python train.py --n_layer=16 --d_mlp=768 --activation="tanh_gelu" --norm_eps=1e-05 --attn_scale=0.125 --init_std_o=0.00394 --init_std_up=0.0223 --beta1=0.9 --lr_head=0.00786 --steps=4802
Each number is 50 + 15 x the weight over its row's rms, rounded and kept within 0 to 99. Layers, rows and columns count from 0. The size before them is the row's rms in percent of the matrix's.

# layer 3 attention key, 192x192, rms 0.0893, rows 97-130, columns 0-95
115:56 66 45 28 41 36 53 43 57 52 53 63 48 57 58 12 57 58 53 60 69 36 58 33 83 34 25 55 18 62 61 60 77 68 45 59 32 60 75 52 78 52 35 26 17 37 62 29 58 08 45 57 43 32 40 66 46 41 62 34 40 70 43 53 42 22 54 48 66 65 35 78 65 61 52 48 70 21 35 72 50 70 51 60 47 34 53 63 58 32 43 75 26 46 53 39
109:47 30 55 45 38 61 37 70 58 68 67 23 42 36 51 30 55 42 51 33 53 47 65 24 87 33 30 88 47 68 54 64 48 42 56 62 56 56 48 21 43 37 43 06 81 65 61 59 27 53 49 61 37 32 39 70 28 80 60 35 53 54 45 65 40 94 78 68 49 36 41 64 44 46 35 32 40 28 42 32 54 36 48 60 42 67 47 30 50 44 57 53 47 55 42 67
117:31 45 56 67 58 55 30 45 51 49 97 48 55 15 64 54 35 46 33 48 33 73 75 34 46 47 41 29 45 71 48 45 40 30 81 38 62 43 72 43 54 41 43 38 46 52 68 53 79 42 51 66 49 29 67 65 35 66 34 65 34 34 46 64 57 35 45 53 37 45 40 84 46 44 32 66 49 58 34 37 67 54 41 62 30 50 30 26 65 69 49 67 69 59 41 42
102:64 46 50 50 36 79 51 51 45 52 41 67 65 36 39 26 49 80 32 25 30 36 28 55 79 59 57 68 54 37 46 59 40 40 70 59 40 46 31 49 36 46 71 40 39 61 49 63 40 44 52 62 44 35 51 51 32 62 65 39 26 66 46 43 19 47 47 46 50 80 67 22 45 58 42 87 36 40 49 34 47 78 28 64 60 54 09 25 46 59 50 71 41 39 49 51
119:50 57 66 66 77 36 69 67 94 41 35 45 31 55 57 25 79 72 48 53 58 54 49 64 76 26 62 51 57 62 56 57 93 62 60 70 40 31 45 59 41 36 43 65 40 67 59 42 67 38 68 57 25 67 51 60 63 53 51 41 49 33 57 36 67 41 43 54 65 43 64 47 40 69 38 29 49 48 53 73 79 47 38 68 37 16 66 97 67 41 41 29 44 31 51 23
106:51 60 53 47 43 53 60 50 13 46 30 39 55 43 70 58 42 51 68 47 69 24 49 51 98 48 83 58 24 38 53 42 42 46 60 48 48 48 57 52 43 52 38 50 60 53 50 59 46 61 42 77 57 45 32 39 36 60 60 69 66 54 46 71 49 32 90 40 64 47 64 57 39 51 31 32 70 49 40 66 49 59 58 67 58 74 38 38 40 60 69 60 44 75 46 56
119:23 50 49 63 45 39 53 77 59 49 61 42 54 34 40 66 56 29 75 60 64 34 31 56 54 30 78 46 36 41 49 61 44 74 56 37 61 56 46 64 53 61 26 34 83 52 06 37 45 51 56 30 77 48 61 41 65 55 42 43 69 63 48 36 81 78 34 43 64 27 57 49 28 21 60 42 42 32 53 57 51 27 59 52 31 67 56 60 59 42 47 49 59 78 58 36
122:59 49 49 27 55 48 45 44 36 28 69 50 49 24 46 60 38 65 64 45 58 00 46 51 46 50 54 71 43 50 56 56 43 67 29 61 42 53 50 53 50 50 59 31 39 42 64 46 71 44 47 37 63 49 68 51 30 44 00 52 62 51 59 55 40 43 29 09 35 65 32 58 64 57 67 71 45 43 52 84 67 62 47 42 63 20 75 01 38 39 63 79 57 60 68 40
111:49 13 42 45 48 65 54 16 36 59 58 44 46 66 60 39 41 33 53 54 39 41 61 46 45 67 61 54 38 51 53 49 53 56 50 63 76 33 59 67 32 20 22 35 54 31 17 72 46 57 60 52 55 48 65 43 82 46 38 75 65 46 47 45 59 50 35 59 37 46 32 63 49 46 56 62 28 37 43 55 49 80 50 48 77 43 65 60 30 47 73 87 44 36 36 57
115:73 52 57 42 67 64 46 32 25 24 53 77 64 51 53 53 45 43 59 18 49 37 18 79 43 37 66 38 63 06 39 61 42 74 40 64 44 48 48 63 46 44 65 57 47 58 63 66 48 69 44 61 57 69 45 27 42 79 39 22 70 65 63 35 48 26 43 32 60 57 65 44 72 51 61 59 35 57 55 62 59 41 56 00 63 53 36 27 22 41 53 57 34 36 53 41
136:48 45 49 32 59 59 48 60 43 61 64 73 36 60 66 68 48 52 42 39 67 29 34 48 35 54 79 54 48 34 51 50 50 68 47 49 52 37 49 36 75 75 64 73 12 49 40 25 64 55 53 35 57 60 51 57 30 52 46 27 59 47 79 77 54 55 58 33 49 48 58 65 57 48 61 08 64 53 45 69 49 47 61 63 56 68 52 42 58 68 37 68 30 78 66 28
133:47 64 53 66 59 58 35 48 79 70 54 16 35 82 58 67 53 51 48 16 51 62 59 63 35 46 13 60 53 55 47 53 52 59 31 55 79 24 33 10 54 68 78 65 42 44 56 42 37 34 38 53 16 71 30 52 74 29 54 17 51 42 75 69 61 66 68 40 38 41 22 51 66 42 72 54 72 52 57 40 31 41 65 35 71 54 46 58 52 53 44 50 44 55 65 57
115:40 30 61 55 41 63 26 34 30 39 50 57 17 63 26 69 36 44 44 50 48 83 55 46 45 62 03 37 36 54 62 54 29 31 68 53 76 52 56 65 61 47 45 39 55 32 67 47 36 63 55 63 88 35 53 50 69 34 51 35 44 49 52 42 49 46 50 47 60 50 57 83 41 36 51 69 38 30 77 42 37 75 64 72 42 86 43 60 41 40 29 60 51 60 52 61
126:34 53 59 56 64 49 44 45 32 83 48 47 22 35 65 63 37 36 39 57 35 60 46 48 28 65 51 56 61 62 70 40 46 38 80 36 99 92 47 48 55 66 56 13 67 65 56 60 53 59 42 56 44 64 60 46 65 63 62 52 45 54 60 45 62 61 26 56 45 33 40 72 42 13 68 58 42 49 55 45 34 39 35 36 32 55 51 57 62 24 33 64 66 47 49 73
110:40 62 40 33 39 05 28 60 40 63 54 50 62 36 44 26 46 37 40 37 39 15 63 60 75 18 45 65 47 74 53 42 68 45 62 59 62 75 33 39 58 46 43 33 73 68 55 23 09 48 35 42 61 59 55 73 72 48 45 71 27 65 36 49 47 33 61 61 57 36 58 50 70 34 19 81 72 36 22 62 57 53 56 80 38 60 32 48 65 52 57 72 63 66 49 68
126:56 21 56 41 51 68 53 51 24 22 19 65 75 65 49 38 56 69 74 46 32 30 71 50 49 31 43 50 50 46 34 88 22 42 69 46 32 53 47 63 50 68 60 36 44 58 68 46 44 48 65 50 45 28 61 51 33 46 68 72 49 41 47 49 28 40 27 68 41 52 19 69 59 28 60 64 52 55 43 81 33 42 62 41 81 46 58 33 33 69 68 47 65 67 35 54
112:36 63 31 76 67 49 50 72 59 49 69 19 40 45 17 58 54 32 36 47 32 49 58 45 68 39 55 61 53 75 40 36 85 42 25 46 49 33 46 55 51 50 41 57 62 55 67 55 61 27 50 29 77 45 75 56 72 58 35 50 93 57 33 16 78 63 54 53 60 47 32 71 57 40 49 34 46 34 44 39 73 22 63 54 37 29 34 55 35 62 62 64 58 74 25 49
114:58 56 32 33 35 57 62 52 17 39 27 47 62 48 41 46 31 38 53 81 28 29 43 56 56 54 42 45 48 53 49 47 38 43 33 63 45 36 33 68 57 42 64 53 58 52 60 44 72 82 64 38 70 41 66 39 55 63 16 46 75 36 48 20 69 44 41 47 47 62 62 41 46 41 68 48 39 48 51 47 56 22 46 43 42 33 72 31 51 65 64 32 76 74 42 37
128:50 29 55 71 67 66 46 22 48 69 43 57 52 33 68 64 52 76 66 36 48 60 80 55 38 33 56 65 65 53 58 41 46 61 51 53 44 30 49 62 35 40 52 53 65 55 35 71 38 69 48 68 60 59 49 50 33 43 38 87 51 58 39 71 43 35 79 72 55 57 55 32 38 48 32 16 64 34 45 58 55 64 75 25 71 39 42 48 58 62 55 26 36 67 60 37
122:36 41 66 45 41 24 52 49 57 50 23 25 49 41 42 43 44 70 40 38 41 35 46 57 65 37 65 54 59 84 72 74 60 42 33 60 22 29 46 40 51 34 56 47 57 67 47 45 28 19 58 14 38 53 69 54 73 51 67 40 36 51 24 71 40 63 65 57 65 40 29 58 49 49 63 56 47 73 39 55 69 59 49 65 63 31 51 50 69 36 27 37 45 32 41 46
104:47 40 52 50 71 48 50 50 54 62 42 62 75 68 75 16 44 50 51 54 45 65 65 46 39 40 32 69 48 68 60 40 75 45 67 52 71 83 68 39 57 48 35 11 51 47 15 40 45 45 58 48 33 48 48 71 54 50 40 55 84 55 44 53 68 47 40 44 39 51 60 64 23 61 58 45 33 46 45 57 40 35 39 47 52 71 58 65 93 39 78 40 76 54 32 46
134:21 53 43 51 48 34 62 42 46 45 53 20 45 40 56 42 47 64 57 89 64 54 68 34 47 61 45 48 59 73 55 40 46 39 53 64 35 13 51 62 36 58 15 54 31 03 27 45 68 48 69 56 64 62 57 68 57 54 51 86 51 78 31 57 97 63 69 62 38 65 66 51 45 42 31 48 56 54 32 79 67 50 81 53 52 41 34 44 69 54 53 36 51 69 37 37
098:30 56 70 36 37 65 67 13 55 63 48 63 76 36 79 45 44 36 43 41 39 35 53 47 42 81 62 55 73 68 55 32 57 48 44 52 83 45 58 57 41 36 67 49 38 71 37 44 26 32 30 60 45 46 40 72 62 53 40 58 37 51 53 80 38 44 88 66 34 32 37 41 41 46 31 32 69 42 40 55 24 60 41 58 55 56 27 39 65 44 60 59 46 42 57 79
116:55 42 46 82 29 38 38 44 70 64 54 54 42 36 43 31 35 25 30 54 63 50 33 66 62 59 52 77 69 64 40 38 61 39 49 49 36 61 61 43 70 27 39 50 62 42 22 63 33 30 64 48 49 68 65 50 89 19 52 69 11 31 52 72 44 86 71 43 49 45 45 40 35 54 57 62 48 36 51 27 48 51 37 30 22 42 37 60 40 30 58 90 60 64 33 45
106:70 51 42 66 58 57 50 47 58 51 56 22 67 23 40 40 34 65 65 46 48 57 68 76 26 76 52 46 65 65 61 50 47 55 57 76 37 68 40 40 53 48 42 54 56 38 43 61 46 47 36 49 45 69 58 19 56 50 53 56 32 56 26 81 65 54 38 59 44 65 39 37 38 55 43 31 76 52 50 55 72 49 20 30 15 45 55 59 44 62 56 45 63 36 63 69
094:52 22 47 44 32 29 23 66 58 37 51 64 68 52 61 66 41 53 32 33 47 49 47 37 42 68 32 40 75 43 74 60 55 51 49 52 64 43 43 53 66 66 50 31 30 49 19 52 71 47 44 43 66 59 48 57 55 56 33 34 34 24 86 77 31 55 47 35 82 51 46 42 55 76 81 49 63 64 61 56 46 35 64 21 57 34 39 68 40 61 47 39 38 73 80 51
113:75 41 36 61 62 40 48 21 70 23 56 50 26 54 58 64 32 42 41 31 34 70 61 59 52 32 59 54 47 39 35 54 60 70 34 44 46 46 57 65 55 42 45 48 29 56 42 60 47 69 68 46 82 36 38 44 74 57 18 53 44 69 76 62 80 52 59 42 53 56 64 44 64 30 60 77 66 59 38 53 59 38 33 51 63 35 50 48 57 64 46 00 49 27 50 35
107:52 37 61 69 37 72 44 47 78 79 67 37 51 42 75 72 60 24 57 60 45 50 67 59 65 56 41 50 53 31 59 18 65 51 43 53 76 49 47 07 63 40 52 22 49 37 70 63 31 78 35 52 58 57 60 59 45 38 55 23 35 26 41 68 51 46 42 65 23 57 60 63 56 48 30 44 66 41 58 35 32 56 60 57 03 32 56 52 55 43 56 66 47 48 75 64
109:40 46 33 36 65 37 45 32 47 46 27 60 53 39 58 45 30 49 11 21 44 56 47 51 49 53 43 43 40 43 49 51 70 36 91 45 28 41 64 39 21 62 40 47 30 66 57 69 58 46 55 58 37 61 68 80 57 57 76 27 69 70 74 18 44 61 39 68 68 46 34 37 45 43 70 62 30 76 62 34 42 39 60 60 62 75 05 52 59 56 54 32 33 42 47 36
127:70 32 44 41 59 97 44 49 42 33 26 46 71 43 35 65 39 59 64 59 43 49 55 33 57 56 57 54 58 56 50 82 71 81 17 60 14 25 53 37 70 44 62 32 48 54 62 13 75 64 70 17 63 49 64 77 24 43 37 59 52 63 92 69 48 13 56 37 57 54 20 56 51 63 46 37 54 61 42 65 39 44 44 46 76 23 64 30 45 40 46 39 39 57 50 41
118:64 40 55 38 33 52 46 09 46 47 37 20 48 45 58 57 54 84 64 30 36 35 51 36 59 33 35 80 43 32 65 51 35 49 64 61 20 38 43 33 37 46 39 41 66 30 53 82 33 82 58 53 56 45 52 71 47 20 44 48 48 50 50 58 35 55 53 32 56 61 71 44 41 45 21 64 49 54 39 51 46 64 53 45 61 41 60 51 54 45 67 47 45 47 68 55
095:82 55 48 48 42 38 59 47 51 52 45 39 65 29 55 59 35 74 65 57 50 78 47 33 39 41 29 55 38 37 32 59 58 61 58 45 46 64 64 66 71 46 66 61 61 44 76 20 83 83 61 56 47 65 86 28 38 71 60 44 47 43 26 57 57 45 44 41 28 45 45 60 48 60 63 61 19 41 34 20 43 47 51 28 45 56 33 60 70 45 05 33 61 46 42 58
095:66 65 69 49 49 51 42 35 48 83 52 67 54 56 52 57 64 74 39 39 67 28 20 49 68 17 27 52 26 27 39 52 55 43 71 47 74 50 32 31 74 51 48 53 64 47 60 49 59 44 53 47 34 53 69 39 47 41 53 36 52 25 44 38 63 54 72 44 32 43 56 74 32 72 50 34 51 47 32 45 44 58 53 56 80 92 40 34 38 40 46 57 53 56 53 49
100:57 75 54 44 70 70 65 56 59 26 25 59 31 33 18 31 20 55 45 67 48 44 52 29 49 51 47 61 48 37 75 46 39 61 76 54 21 64 40 34 39 51 68 20 61 46 39 54 65 66 56 51 49 35 49 19 62 64 66 37 40 75 47 58 28 59 31 35 44 57 52 62 53 26 66 58 60 36 63 75 51 28 52 45 72 25 41 45 37 50 52 31 39 37 46 56